config.yaml
d_model: 96
n_head: 3
positions: "rope"
rope_fraction: 0.5
qk_norm: true
bias: "none"
lr_head: 0.00639
decay_fraction: 1.0
dataset: "wikipedia_en"
Each number is 500 + 25 x the weight over its row's rms, rounded and kept within 0 to 999. Layers, rows and columns count from 0. Numbers have three digits each. The size before them is the row's rms in percent of the matrix's.

# layer 5 MLP up, 384x96, rms 0.221, rows 72-144, columns 0-95
092:481483514479470461492508534566517495498519478526508479487504506497501507551456499498540521523535554468508509479506498477516504520523528487519529451485488487492468504511474464460522515502474515528537507469445519498486509486476477518471474467467459456501498501483523512558470492491495475513
105:487446527559529492539452489549473522505490513488499525500502468468490495488507473485541522463492478522512527479471471532494496477519458472539472499497534488527489518504490489490484525517521484497499509531493516511552501505547469473509488469531484493525486530472490457472467454481522470498
095:491495491516569480488468497502514477516534491508494512507523466519470533487451497517505509537519530487525496541480486485488535493489469536487449511510531488513494498525457483521530517508509512484428489491471472493527593501539485489473509498560496488514487499480489494500491493475497502494
094:491511531487470482493525518460527503506498460461533495476479505507470524510482467508480526497463546483478500499469486503512496528464460491537539490528500496538512503571496484515526478487475544488486510525484496494552570494488530541515513486489458490505499504535475466468536504516484506485
087:496493490512504507512491481517504526504460460539479512498532483524496466546465500524551471486485507490512539523506522490486466503483545510487505528505487483457472514484482502473531523495499443523503507483467488516517480442483456537521435479532520503502492484508471509560494500496512531546
101:524493542502525525487443520484516486499515480514477522459485463490477497500454476501504508455526549498458534495498499519516527514517510499515446519495514522533520526461483489479490496529523538519524510488510514494461498490470528465541548510515449538519495532508539486485509522457499464517
107:500500498511486448477477528518518502473518538544533531488478517462474499518463473473492545504551472511482508473478464547503516531498503513500505489509431543518521506467537466449468513480529480491506499493476547471538504522531539514500511530517518506498491454499490515511516506488490498509
108:484503516483464505446498480497541511493472500527519521455466481474473474463494447491491499487524480471501539533505486506478472512444515501502512480486482520513469509568462494482494489481554514509508463503491464498485536495507546529494536514493507522519495516542520473457500532509459503516
100:455531572486484533547476515524514501519525511489467504524513450493553513521468529501533491490482483496498489553502492477472497536485519507519494537489497482485487536523471511526511519496506468526465500475486472524490537466473498484547493545473507557477497454519482501497514495502509490511
103:498510507479456488504532531489524552489489485485509476450517512472549578483510530507519520503512473468499521472508507530502508488488527554501481508520495509511513505489515493500488549449463509508561493513500516498469533504502461521523502510501517508503449522524560456513492483514473500486
101:539483518513498493547549525501505467518476538485548513517507458497505475531507469498492528491483510483531506517535521483501530504550543486557539512450490494525529501485523496533505531509488458508495496498474482545483491524526490533533467473463461499517516506493513528479522519513460495469
099:485469508530477459475483514535500479487517512545458478483529499507530534525517504503533519507453513493544460522474461492497531486477500474509484521534470475545539468529496493531495496509481508466472506465496496517486524527481480515472462530480543525474527505479496521473524512512458550474
107:466465532491491522467494470503549527526460520522499530486509509554497531510500504499505464454490531512516530500476499503521497504511507525498492510490520513463551534472490472489518454496486469503494491511498510525465449466578498522485505514531471483491502508461475483489503492435505501535
096:466487498505537506468507470432498485511478548545513532457526510492514448528493489494493530471530506486479548559503474501490484496489501505497494509473478536473478541494481450512458466473514539510508518518511460474481464469500507506520490501485526521524515496497473498503485472528486514540
106:506461516476517483499512513503511489503507525482508519506506587508507525529505495516483523476458479485495493496476473487466498501460466498545519490510507518520465520535515537524502529469514499496503478500497475462503535465514534522477515524471469532484497457490544497464501527580479493540
106:478495468517492474492531491494484467528508496532495523466487461535561502513532542514520491442490494475495508491475481480435515469508521498515441502495469448526495520510511481497489517501497502509508501559485541527519481513510507510469475493512493513537550455489539485524520533517503489480
093:481493509472531479501460470495497506488506493468478438491488547498459507506504493529491499489502481487518486509517513532556522453509526506442500529497462541527507493492482509461506478516536485473541459528454485522516483475543565506515494493523485479535497495485490475529532497518518514527
111:491488512529493520520528477497485498489489522514538514471502540577453502504491473545522453492514520485444506488523500490478496487496526496482526503460485511469479503476470479458455504466532535484472477474501519482492513481497501496498552484516495466490428496512489512520505484455483462506
096:503467502519507508487483470492479537506506483510479471439490482498531527480444500554499476510462504492483445525514521490436530520482498512474467495517537513489518516505499489535523496465477472481506503508548498467488531493481536487503512459534531521472479492497485529505554529497504525542
108:484478492522534464485505493530508527495455499535494474490457510506465528512492502521503514487520506459474481501495529550500466522486487491556498494527464549509475546517499504483493488521502523479533527439521504500498477507502536446520478502502491494527498516518508491557526524571509472485
102:511476523455508428499497515484481436505478472507501509553502527516502495523503502513483518492515499497516521490544514520489532440476516488527494496530458504512487521527505554501482521532458534514522468452487516520500475497484473502541492479521493470462527519484504532498465510459507519524
108:483476479460508519474479513514513529515432472493465519483488523491507519518528516508460482470522494505513511515491504490508510503535505533546462505494505490520533534497571496528514495509518543453504506472456471494494485502492479494440470492488529520500512514454519529490565529470512511497
087:475541489545519507483499532528554471497516506458511501504494484481492550464481500493526514488509468484524485447527465527522489526453500440478491498510484517511527499500494502487495515561492488467522500516486524503511511479515530527490494481511489522483507516438492487480458484430499494537
108:489497507517486497503502537527535467510503449475465514509482511525502499500477453503501480493488466447530477504512484493524515537477508506528510506482481524490521502519501502491486488528518502489507488496533558458525454472509541497500497472445465531459491455438541526462451509499487482494
091:481481509478521518505478479481541499546508453516481513497486465468486512477491473488506528491509510526448522492498497540547542504475498511486493512500494498490480485481494483454511471506524536499481500471485467509451503441524506520541467487521464542489531480486502489503489557438510485455
101:481519480490533501462496518509519493512509525503518478526519507514518498543498512501519527530490509497512527471514474552459515550449480517516509551529494499540462536517499487484535527575545523517521507532511495491509520521464500563508476460496484508509475505471496498508475473534471493498
100:518486494531454500493508498495491527514475564468518500472493467524494511547474491482513541520493495485490472483521491497552511523461511475458494502457435509501512510502508531501493514521525513510536543514511481548474516436500485490509491507525476486453521479461502516521486461489477499543
107:483499542488484522529504476525517471496485505523517501510494492481438460474512525504493505520530552494521507499444455512506510431505480521477499536552501475485479481502510416508502514485499520504481526490483504547495488498544525494501464483473505530504506504515512501467491490527546501533
094:485434527528535494501505486529474527486510507490505480508501511479515482496479480487531490483473500491508519464466530521516492494483512519480495515525568501539509483499486509510525540485531515455489463436483539482509484453500506548431530534535507488523530506515526516504514515468507516516
100:487497490447476511494523485493477458500490483529508499498511506519431523483470488503466516484498509509468496479506502485490491516459461481487488481502496492503507505512500510461471539466500526480518510497461507514529524512477486540502510517451532413500494453545487489521459525490528458551
098:515499503499475553518465513457479528499505494486501442540472501521496523508523507460534488489566513491491486494496521518560508479523491489536518533542484506535499490469457467457525490506498539456499487497536490475497489522500546499538506516485495466466485462481515520520490507468495485521
098:449498515539490492517490505513491547529513466475522517480502502511527496522483458497529544473480490492517497535534489447508488480494459541499469538543459495476455503463467501520506531504524497456526487444475512513470471503538496512491487506469517502478530519522485539484502528498540508511
101:475495487483489498552509548530501487472503481531542510515464491549498497539536497485446490480487500518494478484513503511548493524499478536515515499514494532493512509522528508449476551514491486531547533521502468501460470473482530504506522539521476452519520544495497475518501503457484502471
105:488453481454524551496514468483492520515475491514491534485502504556505479522498530509519478516437528483501542530513501538476520500490520504529495519508494471479470529446504484539514497483488469486505520484478498468520505494474553495456450458464505508492550495473511482484517500485517523510
103:487488474516506469499498517525493512453544514540470513505507508505481516512497514471490498512523546485547527487468485497479536484485550516490447499499485535551535527529510511512471563518504488504453510536499522510532499515522502533434478436518522492501470521509508492495475485502510517514
104:477492508495507513505480494511472512486473559540476502528475543473470486504481491473458508509488499490520446465533481534502506477486503509473523531511512578493502537466515538515490527517532514499492511483472514523522499480504537468497482492512535499443473453479486495494498476491468551533
101:474534481499464536535510467513486519516514499537472490513494491503553518469541462495507474509481491505453524520492553474509525526486508499517450489469483538529513487496471457506465526445467497518527520508544497469487552478500459509478506524504521514473514534509514528525495517471489497498
085:511499493457501510441467518478516472487480468484492546531460477510476525512488521559507503493491471484463563533525507541496479464467481503499509474475460512508492515455498475485482482488515461482493505457501485535502467476454512508502458494522530491524535473494524533496486479520509478508
108:495468515548507497507514481527485466510496496532468490541496473522504483491523502504533467515496504477488483553519480479525548518469509464494464484500469525472469534478515459515454522523467424530500463525536521490520515507525490527464460500484483491484508489474540501499523533489504469509
097:519475532444485459513464493526466499499452512475523458502452534470536486473540498543469521539468499492491507482483522464510509494497501508530478533488497501493476514513506494453498478511533486503504518517519490500476490503453539510462457493483486494479500512490493509496476434513442515523
109:552498489507473504479515491543526522501488455530508524496486498474490492471530528525510503529502482495529504452504541507447496532520484551468486494496512492455487517532491498465477523488456486436512470494504501487495530551499484514516541499489468476467482489512522509536458495508551525481
111:518490492495518482529537511516470495487479473516525499536497484517475485482492508513537545530450514457476464537507476519505486483496503537481496491530498472490534504455533448522487499501431531510508482536495501489483498515482509512470490483546502538515500518482559489481561467514541507497
092:489458507518495509540536503489472474501473510514459460467459542543535524525490505465464514534467510484483534511443477521505523496471517507470446487492480578489546499485494490502498478489473509499486481458502448500524475498512483508471500498525490477507477508482533484483494491482493501475
108:498515523515518523497449483483496489478476545497495538553439506519489526499492477520456513517508472477474485474517520480518498538506513497486484469514531518510484492531499482545517486483472514499485476504538491479506557510506471460510465521558507531510442529489538528502498466487493459480
105:515445487458485524519454471502489497503534542539534477447491495516493463520473501490498492469504465510484479522533489498441496531474467508491491490493483476507510479493447445516486538467517494500463495537505462470506538526471510499514524527513460516505507518505509526480541472505507506472
094:456503542480439514476473532497492504427530521549519498521480498539514507481448477493471504476491517487510487519472501484522512504505468483530524451478489484491474474523508515473493461500474483451563469481491484508497508518497500527520503524519480480506479536467530484494520493542512484494
093:509525538483465481517480501458498480511527470482480502480510475497471493515506463578540502505462467483528539450491516519530511497488487502465510456454493506473480482523470542499481528514487515516500491489466482496516480506479454489523527464525465558482528520466497488518498502492530525494
095:521490540494450459474500513538449536461480509496497530540488496513496528542486514504491473536517450478498498488508443536478495518530501511565498507479517472523497518565491464521467507482505462525519509482525492509462516498489508472513486532539529516495526507529500497474493523505515492501
096:506465483518479526457500465493492533531471515523487481514468517498506465485512481518511513509468476486492526451506541439476503535527527552461514504504464459487507501538488525481478508487520537526530549502506510471515432534517508482517475486493500479532491492544508471511487523500489505528
094:512496471476493523478531443532545515511487567511532492510509485487497468493506487523525479493521509493511521527508497495486543479492515480484498512493524482498528491549497481524487509478494528468531494474545496464539475472518522499546498517484512481514518462546474453494553476490465507559
094:457502481536516529516470512519522470541472529489503504523483507480519478478487489569522495499511495513525487440483465474500526498426510486498465486531517516481465513477487473471494481504522537477530478497504515508529536498487488514449511499523489499503473501491510442526477438494503482486
099:544488514526480525502482495533517504507501478510509515493484513506452510502540494472497483507463485514483492525459496494482512529507487477470469527520486496535474540498496497555515530574549488456501540450470518453494483499491532491475515516489488522539514464489511535522461517528487463515
099:490492504535524484473526486508494466526504466507509464493468511494508517485486525473460536490522484554485534499529479525491500504452472523522496478491498504497510518498455512519485491507483508508504478543485464498487575425468479525486495516489515522498511449512523511550486508475469491445
093:480480538518489545509525501491497498498506502489511484532486491466521473516509487473484513502532494479544526524495505524538529490487550496522475505528532527486495506484464513509481553492536530465492481497490505488436511468453471493496491541497470517458493499537457527492536472478441536475
089:522514562456484514480530513508519538540480483515485514525510503562530531468489532484516465500516472468536521493515511564512533508499490540517499516515502462502497460498481476487464536524490438474495503466480542491512473477491485493496498489489486491472528517513509501454493480513504457504
110:430507526497539506513490493496481516470510549465537506513471525511550474505517508519511506524520489521538544518468525516501524529532438537499482546475503506493500499495467485539510517464517460513479469508494478527490502496464506487452505501476479521510534478476464503502476526461477513505
117:483483485511498471477550490511497520542529496493480493501483476546506505512492497533460534499481509489514477510474486522522523479525485512490523498503510516472432496494460509472471505485487520536497505557514491521528499526485494539511510456456516514495557438518533460486519534454512467483
106:523492541497462471478477510468494476491500479546490484506511445500511508503458500485534485496491483493527483510498529541532499497519525489492466539523493487465529485461449492509496489489531541529493500504444528502530505517480488471513517523470518511497525527477553505518507448530517520566
107:490509499452522499472466452498486538482519534542546503490508499471470495531495420530497511532491524493482497498446516516480497480467487477484480508534479496512483492496485484525490499498451476484515508545481521532496462502467487498484533498517475439483496515459514507474532503484494515456
109:509496495515519503500503501482497515505480470477485473472480488507523522505476490507520568551494482480497453458555508491476524530489521542495493533528488502544469491499529471457527475515523491498515463476470521518489520474556485487513485444473442472507485445517508494493502481489486476503
100:505503478541506509492501487498550480525502523522499449538524506476548469495526461479509473543471485477501465530548474513505489534459469534483504491460456542480519516478483507494504521519467485492506487490505528486489505466503483484545493497511514521516463480449522440506539504496508517475
111:485530532534467503504492512544503478471509482454469481496509517485512542500472514496543491502477487473493499482478494463500502526531529528541512514501537540490503514476499512479493544520514495505528480504469498459493456477466560506480474514454508474469522529442509528547480482539491514514
102:516467510517519498504501511548502475523508548446457479503471469543486483516471545509509510484503468470473516496517526470524511453441518479482532509489536493487518503519482504485476488500494552496536510511496526490512494444526517490510517462475524514477476465489497451495508501524491559482
101:562490517497509499512500479524493531511508513471491536517492493486481504492498503460519542525491510491486518485488555470505499499535478500492477480514530477530497528524518515515472492521502501482534457529451497513540474436502475501522498443489440512478495528449516482499538499472530491554
098:519513496544523482506552503482532478487525523512500526463479517495484478441532502499491542531498513484540469504454535522501510482496509517477499497530497536512500505541462457499504527502490511512566455523516510509486519472513491491493546469496509580487528493492491523525511520538514500508
100:489492534504523522521489493459515505483492498476506554456493500484468501505522494466508547538519491479493511532456495523485482454479490510555455500498480517525474544519516498506531482502454467496534487462481477443521515547510532505493477490491489537495514516522502501514518552520539534516
105:513513512487482471468508493539552503512554525533540497481488499460511515499502490528485516508497512463456518505536462464533479494490480521509506508480504478481538509474512525466520543480481484538487514520511495515506563504552546514485461523510496548547459491481470518515510500513481473504
093:497522475552467486515489527463476529459484471530540509458501537521501552490479503495500519511526513495514512531511520513508514504488490504528460510565478534514469516488478475457515499493459502516471538495474530508474439488519503490501466470522514513555507481500515518490482494493460523535
090:483487489505481499512477477487495470457423534477472507495478502467458530512464518486487530552561540518487531492501525511516516507506473464510466476491462527492487497559511487496467482503483496549476504498475544479528529482458492483506519499507481495502475506475484469492471520530509528494
091:516501542454486528475534452550507520443505516446446508538467508478436477464493470515499482508506524474521506488505467543554492481498493479489477466474480514492540510491502517508482481511488478511522504483489489484500509528453491527482533516490488490493491520486484493505499530483468478465
099:568481491513479508496553523522549526549506494484505484493499453448529487534555482543497516511520489509526477476479449488518513521506471501520509473495511496494476519484476514486520531507516512492478460494501461540506519465457501494529510504500495503467505487496535501509445475477522463519
108:488511504504513469517502499529492530471519492538549495494481512531538524502517505495452478473469522496468483503511491498525495472496531505520445497568455484499512560499485491470480513509582500515493492478469495508490438463499525504484496506497491528523521570508483508508503505507482509500
105:455515491523524481498506480523526461503539517539541472534497494516491523548511459510482552513470495493563506511471512521484491471479494458486540491492503524500499515555483502525489530474515509468500496484457501554502499515496484490472474463496501500487495516449500479459527509525494486554
# layer 5 MLP down (transposed), 384x96, rms 0.0606, rows 72-143, columns 0-95
097:523491489484500462501504494492478455525541540475504452470526527503528482533513471484511503554494462482533506450482452497517520503465492514524504483503504481521518514479493541489520471543486495520508536524494558524525508559501498504520530481519457486491509521489480517457508478525488505545
106:503524496476473508526563451533518554459496503521491517493474455493474498502477511495521522487498517519524482511499503483503511461488466461533504520546506489505558524476502509482473512499484496506472529464546480472479478491522467541479471458492539497482545486461502514494513542481477510514
102:485543487502547511546523527530433481503545501520577538530498486512487533496473491486505500523477498527498521513472526507510529492531481475494503479492552495518512477503463495510540560539507462508518505530488478498431527474511477487501511510505514483495492488483507507528514515490489518512
095:505510462508549423468499500513514501532493485471494498501476527496489528528485471501526496478499462512430568483482499491465495493489474454510510505468495478534472514491512508492527462509524438481528488477506454509486534501536518485487479533514478503489473481486480512499535520487517494526
094:501483461481484521477436495509528480511535497459473524524496496480498485482443477492570545493465481488509526506463478492459488483477524503492480483469491530494465475485545500492502482497477506508506466503532472523516490512551476482540464536519512486457503495493511506511490471491520449516
103:523473520505537522492532539517512480497515529484455506445471509482464508468471495490557497491530513500433490501480484516504480509507464477482515478460518486465496526522497501467473479520536469516514504496520474525478524474486529492525534534549513462511477472488480520453542505496524484501
101:510536491442458529504485488507512454467483531487471526459504540487489506468471462459484483468563440521515451495517471516503496524479525471474487506456512510498478477499530504532507501497525490472509507499553508509525505511532514486503515533527540496492523499496502476471481477536514507499
108:482483505510534488548452520491504470503542510506493519506511537497522490495526439496484524510446485513492513500504509502497501502447503494452544528472488478514474489475500481475496482535550506448494469538510539478480504478433493497458499537486464475508481528513518518518472499518466499509
099:510473498480488457504471512502510509455526491493480482513487506506507490548455462461504492474467510552534480540549506511506509507491520488539510512506540467521479506533494430473505520520489506546532451467533489527471499462494514457500542515493493504517469519515477504505511505480476536486
107:465508515451504503500485482477513491520531468492492488491520538517526537453502519535497505491502496485490474507498498524507519489516479565488476468473511481508499500523487544530503475485506490556532527526525442477455474503433467536528490515521514481472494489502498463482550499533479502474
102:442479483489497472503489515510478479515481519489489496504495503517534507498459499490517519486517512476540568487499506476510480501535481484536523474503515546457461530509504483554448509493483485531485489487483534521503453523496455475533480481505515494467505519494536476510487472497541571512
100:543539505495485506509546479506518503473514463503482506467524498519471553529467509493507477471529511517480473495499459515494469542528505512505505469485488490496486474533473493535516563533440442525502486527486536472509525516495436493523477519494516466483501519495476515513525527500518488482
097:478505476531504510486508449504480491503500472496508494504514582496492503503513496516498441525514476498461521468494496505467475456492513482509520457495513513513503468468492520499538443526484498509514535530560473529456512472533523503492499510519518514501516517522471503461456439481505514497
096:494499476493485488520523539448488521511497469501560501507527539493523504512473529451480486542507460488495535535486495485500482538484521518463538505509548527459540484496466534503531470495568481506523530523485492486479495517521503471481482502503521494496517499462502482450532496495479535513
102:503502482519504503507518509495470492582503516471484504496533548513501510477543482519534516485478454514565484494465516483482474488505539481501485494499515514493507537539499517496496493494541517519528495486508502436476535528480527510495477493498531445518492505505469535458493455540487530492
105:480503481462508443464510496481513501511494493489534504506538435535523503504512485505501464508487529525498498471530477502515524508524497510512506487481521444499501482531486506487513493484567495571465484523491445519475487537512462491482490531540528519518485455492488491477488521551499493479
099:509536524495527522489529503489548513508505505503515521526541446497499490512452497510478508496465520517474487496511509473513476472483504519466494502466489511508465486514546495491508513456488482491485522478490511471522526505468503473460513454496464474582547518513522517560498521523512460465
098:527548517516524456526518524490497480501468497506503490494541516532486528480509474460504501501505520492535516498511498463517500463470492534480505496501516486509478429475478492476475465514469547497500456512492516496480498522449528568512506522513482499532480510515515461455506519541506555502
092:493520497551516497537536471520468494496500503497502552510517503465466500500523521488508496511504472524428463520498492503499453519516514495499468544509497510484514528489539519538519513465526467467514509501486556528516467521503517475487539511537506492487509520488556519546529535525482469493
099:502499456438546498508501478522499496521531508500486503524489475498475459505480523454520542483552494497503489512530470559513468504502543507488523545481520513509479472486521505543518551480507458488504494475476501486501477508483486468518455512515501514529520560495528491522522508483516547510
099:470472495467513460508505528478534475514552488494531491490506536512468485494533554487499457500526511505481517512542477526477475478475484513478514446523460512484473520492535508516538518564502499460472496501518480516496468539525464491530477486473507517506519487478477501511514459518478540529
096:510536469502509462516515513519480522488495499513551512519524515487483513487451503454495482513487521497439534532541525495514470517535546485521497509515482472543494478490537508500506446491485508494525483518494507499502526514505483497533480499499531482480459489502441455540561504544489490476
094:442435499513479491542476453471501494517473515509526506504496493529493499541516506531494527455503518486510511486534547506512526485511489461512476540494479518482440496473506476512484509497449506505497465463503484491527502510507489502505481484471511476494512458537479535539452510522540509461
107:471522504458508522513507488514516495549501496484485470468504516557506512452458492483519464493516491517537482504495440471488523554467496498499480541480485478480496499495555514517483478510477457560499503479524524513513503510475533481518515491459533484498523523486536489460469516529482519479
091:516497464547460470516493509510500490527529497460468490474473496485522502470510464475516551531527468521490577527479493481527512499477482464466494484469540486473488488510483538476535496491521493534476481484510489542497497488519484507522484485542506488489485484510476495473522514550508511436
102:528498510539510510492487494526531477530531468505476541475510504516543490527528501483522477548485474511518505515491474535499485529554471505500485472502501441515488504540528536485491512516530501524515551484490481460481498526470501575485511437496481481512509505491488475486453486478492494521
113:540532496482494506518517477455454484551504494509538518486539455512508511510517522526461519524486467503439492515531488547526498520482486464423510533488510504467503503502502534533508545470492468501501494477508496487484523465502508514491529508472472488509476484461501504490519460493463524490
107:474505501467489470508505517541496478476493439482466511507525556522472470499497547494505482468453551487483464547516470472532497550458497489488499480461462489479510536527514468443516485533525485523481487519512521495536517501526509491509478509496466498491521513523519482515496494508480505468
103:492506534484485492542510510499487501546471482529530517523517501450449496482517526506511483518467492516479528508478488500488506505552516474481538447472481478521497479488496534514467540494484528500464548540503475484474551498475498472519493461476471485527486488433476506528509467504500491473
095:511499467475500485497450486508514517511520512512523498474467533440544478478480471521540436508531504474527509484490501520505514467533485482552566549502509517448472483529500509508475530488502502487476475457465532508490507459485490511494476491541506508472509496500474522521470515494508492504
088:489516484520483425516479535498498418500525503516485509557515502512508491484503534467527531514507517518502495509510474497509494505530474481501517482477538479488518511529519550489488513508527504507538473491472504514516483494489538455472551537530552488494490510533494475515533505520456529484
095:490511481502548530507487526468475524534478459486510570489509501497545464472522472500519508451477490501518494488513476498494489499488513505489508526546478524525506487491490533495511471488498480547513447489544474502536497553492509473496515491425522499527467533509520496455514490492521509488
096:457481503518516445522513472549504522470550493480478502518489490476501538481488504529445501486537527534517486484516505492537453486501459515505482465527500504465488485521555507509522469514515491485481505487475517466526513494525483469494466494521470495558485520506460533519517486456523526489
097:456490513453523516518506500503490531547529491486518508515501471549509483530500516495503499469484481495537545468484473503478510494515458490438511495501493496513515475480492435452557519464472520460526488520501510499509535475508567473481485507517526473491479523505497492511513450502519491500
102:533485476513529490518466537510510500517531490503479480492535503504509468450504496499496534511506514503522531499525515504478536513475489546410465505481465547543522509495492531506521514501472446485491504472480509469554507528469519455457499491501525509480491486511489508478471500485495544510
097:513523490516502494525519472510501522491533497540519526499506532478513520512539490493508449480529471520471430469568488448478465470512529531508457471532501508483502451518524504500489499478494488466489488476495495482509479519520461487503534535526524491480518490525491462482465462499474527489
095:519508483490462493521522488463494535476557501546510547525500534487491528510534506519515511490466482493455540478476490496480464452486511503540517550547447526504501523514494472495511507501479475501502517540495481511497496561507486514531520467498529526473468503533509493481495495491550512525
094:498485474466478509459493496510505484485472469463492522526431476504533508462464544516530471533526511524493531534527501525504512499498504535480539521466483493541479481495527478468513511511504466495493507466479507488524482508483528531511464505547529530510558499501510531484475532516544478521
106:478529505484519445509531489532476496465544530486499523516511492496503502492505503502498483534547485513517460533527475518539501548480486478526475490479490463452503494504525503484499448534551480519473465509475464486462471467492459479483508498507548453506526482511519489465523467487501505483
092:464490473533499504504457475504491508483487495500467511476456501473488528513512466476483484486491534475529483487514485543508533454483519519523514494479502515482539525518518485515527537506510518505440494491524539452500497501516512486480474504505508507541524517517437553517499561502439521522
102:506482494514493482519502539476511486540490431528567527501515496478515503496502490489499535513505515498511500505504467541476530493494490553517457489444468455484483535499516503497520523491453524481531454498484524504515528519516511488518516497534514485498490503534558499512437525490517532491
102:470531492514481504526506510500485483524464454526502517497524487523487446495527531508508554511503519519501530468479484502511525440485535496503501509511483518459510511482517489488483461518484555502502508513526453511469500478452482494489515549522489503466456493522503534451475448478504511456
104:493477487531470492523522539540507526500458489512488523541456514502476504521490493547478537558480507482502509490506532519488527493512500473512526520500510493486452477500507475487483526472509494476474486564508506482491496514511495562507510489540492496496535532452543527550491549502491465480
100:526504495492485476522471517491531482529524508522523549520523462509464530485492470534523498519503560513487487482514470494564495479525484467475546483475525456490486492511504503543546487506470475494476527518512516524484462535486496534526490452484526467503474460516469514507497507496500506454
105:519500492520468514464496480482469531496510486471519441519492500515521451491538485506515463542507459506481492473458415507485499506477512518494518468494462472467482478490518462529559510507516492499503497466491503474489487503473487445481492517492506476487436522495505465489514495512523499510
091:479454479524509522494451506468474481517489531502488510449536499532499461533480517505495488539492482483544523480461527469488490553521478469525554538552526492489454505478480493507493533523511495472526515463505486512558501500485497471487501484489500527497492479516513496501455468466485498493
096:477551535509481556525518513494483527486532485498510545484477495490477499531533453516552509501523459495530526467479477489507492516512431486493487483532511473494508493506503557514516486488488546559478534506497502522478490466543483499480491533460508496511524518494473530474519511503477505511
087:476539525522512515508510470504458533519490497465514514502569505524492497479497465481501493499567493531546499482489476508511460503545531443529501496525536503496502491458485569494485514486493513480515491468513518546508558476501501525503507540508478488512544490493502512501516491479510535508
100:492503478526451515472528545492479531540482501502492501493527533515488461471543468468455492523486484536483487508531518483479522551526530521452497505473495446494467495520503488480491503493506521560541507513493524507491480520517464504523507475472506486490481513579490482494480520512474492504
096:478522527531474501498479491526486515492512488512489523471507525496484485493510538432489532495513505474490467482497468494529534459473524547498499491485486480482504526457512507484518566447480521529468517500515497494505454548489499464507465516556497481496502505516506544513515562524477494517
087:484494481506459509528466484496534534520501504487520491475504475510513510492470495493491469509485542469473504526532531524456533547488473496533521480523486475506514517497549495543530503460461512493524526524480526543490494508466490483543495460530541525485511468482466532476518463482526451514
100:490499515524502493481483547457460499523465494492482482504482537517542437559469509502486533515488474506509534499475516514468457510498508486536512453513507484512494482538466518463497492496455508514486461504490485541499491512501481492527483547516481487455470509482466453494477478531476499530
097:508471475464493537534517465516497492535501482487455498439502472509484499487496515486525522540499463523491512453560469493504467530490518548518507492491516517491471519465479466512456508485509460532513480508490489502532493476465496491463494512471495531559450491491513516492472474508485465504
102:491457481519505476481480472508525478479537518499471479477490494474507493502501493512542496481508510560550486500511547498535539493527501525510508530500521468446482524480453510487526504525511518468475461494476454522487491505494488517529496525514453532468485502521511569514489520502558491493
098:507505508462495499505505493505484506498519507493499502514518448518451491501447504553495493538519488485526504471466462504521530476465491531525475510491521472479542502473494535479473512506486461558538473506532506495475512482504501472475509476540494509453516512443508493479492444502451466470
101:492527495496500467485509492531509529511530444487519456527488498476538529532504486502476491479448529467515486509541541475532461477465476523476489549472463509464492511528499502473518479496493496457508518499474483485480527528516482550490517526494535553486484506470517517515535491540482514481
111:471535496484467463486515492491492504519499464485462522495492502524494478479523492516556494508463480535497495536496503526531481503490501508499510449447496495499483439511541506519514490485511497522441535529478431511447478526527507493547491487477513499489560514535515505519516512523500489496
096:497554505533482468476535482492504535495533485519483493504507520493496508493481542491471508506544501555510481485481499507494492524490515498520520463471510488501526500521483512498505481507509581557496513515486518490530500564490496507515513513442550483485504492473486459477546458534537511482
105:537494483503513499549494494571524478518524497494505537492501480454503485538520488456496520486424469525502467495486492509495449492501468486473477506520494505481514529473486553521510483528500501527514512541507497483502498523462495571511476472484508484496506501478465548464475505522508502499
101:509531508496503491514467512499498521478480477512492511494477509528479536549487474470485540519492538500503475478501470486451488475514541519471470515530474523545487554511533545511508503489521527470503447502504577531509462484493479508478509492448513491479505513499492519486491496541471538531
102:492501517516501504512517548469495509498517561493566561494492481493531471485495475467467480505508524498525539522476514490498523518509491485563501487516471537515519475465507520536512510493480447469483485493490479493508506492542527522518514504550478536485490521442489507528490501516532462503
105:546533496458581512507501466507503466533505490468504499473517520513497510477522492473494488507522456509524504523450480482531534488516510501519521470497541504465514527485514509523515507494525482521505509481547472511496501490497513547476473502492520485487502457502451483434466521528527484541
100:484514489526522519526490453516462546472505424483480522500482477543487486470485508497499484478501493517490517507508480537485556457460453460490513519508499500516515510485492535531498542472546520515510526521503493498514478478461451496500517489510478505506500502500496504489555470486548527464
109:511510524492512531521513488537526474531474513469517544479475496513505487503517517471499442460512488529504528469496488503418551496539485478491459508519454505519495508494526493522512471501505525565480506476534509498496542534485506513510539525535490507509516511515471542505496484468508476526
101:521457533499486499466513471560517499508504478512475475510538511454481501486497530535509537440465533509523524470484533509509439543485519469503484454502533481503517463473490504480493497503509516512470473442489525480504486493489515494487463515474481510517520528507469484493511542476500529531
103:507461481489472467496444494519477526500531476552506447536500503520508472535490516555507512505526482488490525470513479507543479501470482505515494507543498495473500471505488497504480487516549503497451463479517542513513504488474533562492508490478487463488462460506492476463465498501488536514
097:535566497479487466514538509483522468502506510502511521496499519489517523514494516508488512532522494537485467528525506550552463490500495538556506548520535459491541481502506515470511474489491456507492464509491482484491502497533524476474485550526567506490501490497483530468528503486485520490
092:479505485527470478509509503506454478470504528521482507506504514492488486458532503496494486465540473519522557534465507498505466534512529465503474509483480458484459496514504545477524493505467503507492486494548508487488499479509458523496519527510493493486448555481495539441483474544516535469
089:480478496507506458505468518455489505522502490503518503457500532484544503531560461520505470519483491442510499536509476516539506493495495508509533469502499484530481516495501480454541522477482473487498489462507471499476507513511546483523500487454484487474482474460484506534537519468508438538
107:494480501484488465506463562484493471571501503495510489514507484486607519531538517486499515527486468502508506507475491508466505478483486529515501501499519482506468484514467488528493497503457543510497512544497492530482481493501518482500493513513530520474519465503475457453477475484525469520
110:501499506494494530487539500497522500508474494485511464521511467478493519504536519547492514483479502540535508523508484492493486475508502505488494492486532487544489447465502493483544518501517505439521459559534491528481469490474460535542441556507463490515515492504511506466525495502482521543
098:532527522520515531479553503489531521498544504529507554485506524512510476489503504499461478502524450492488529491530472519474503503508502451486510468506488504514507519513527492482568495500475483538541518509476513485534524516425493529486537527510495504488520505568525480540513508499497504496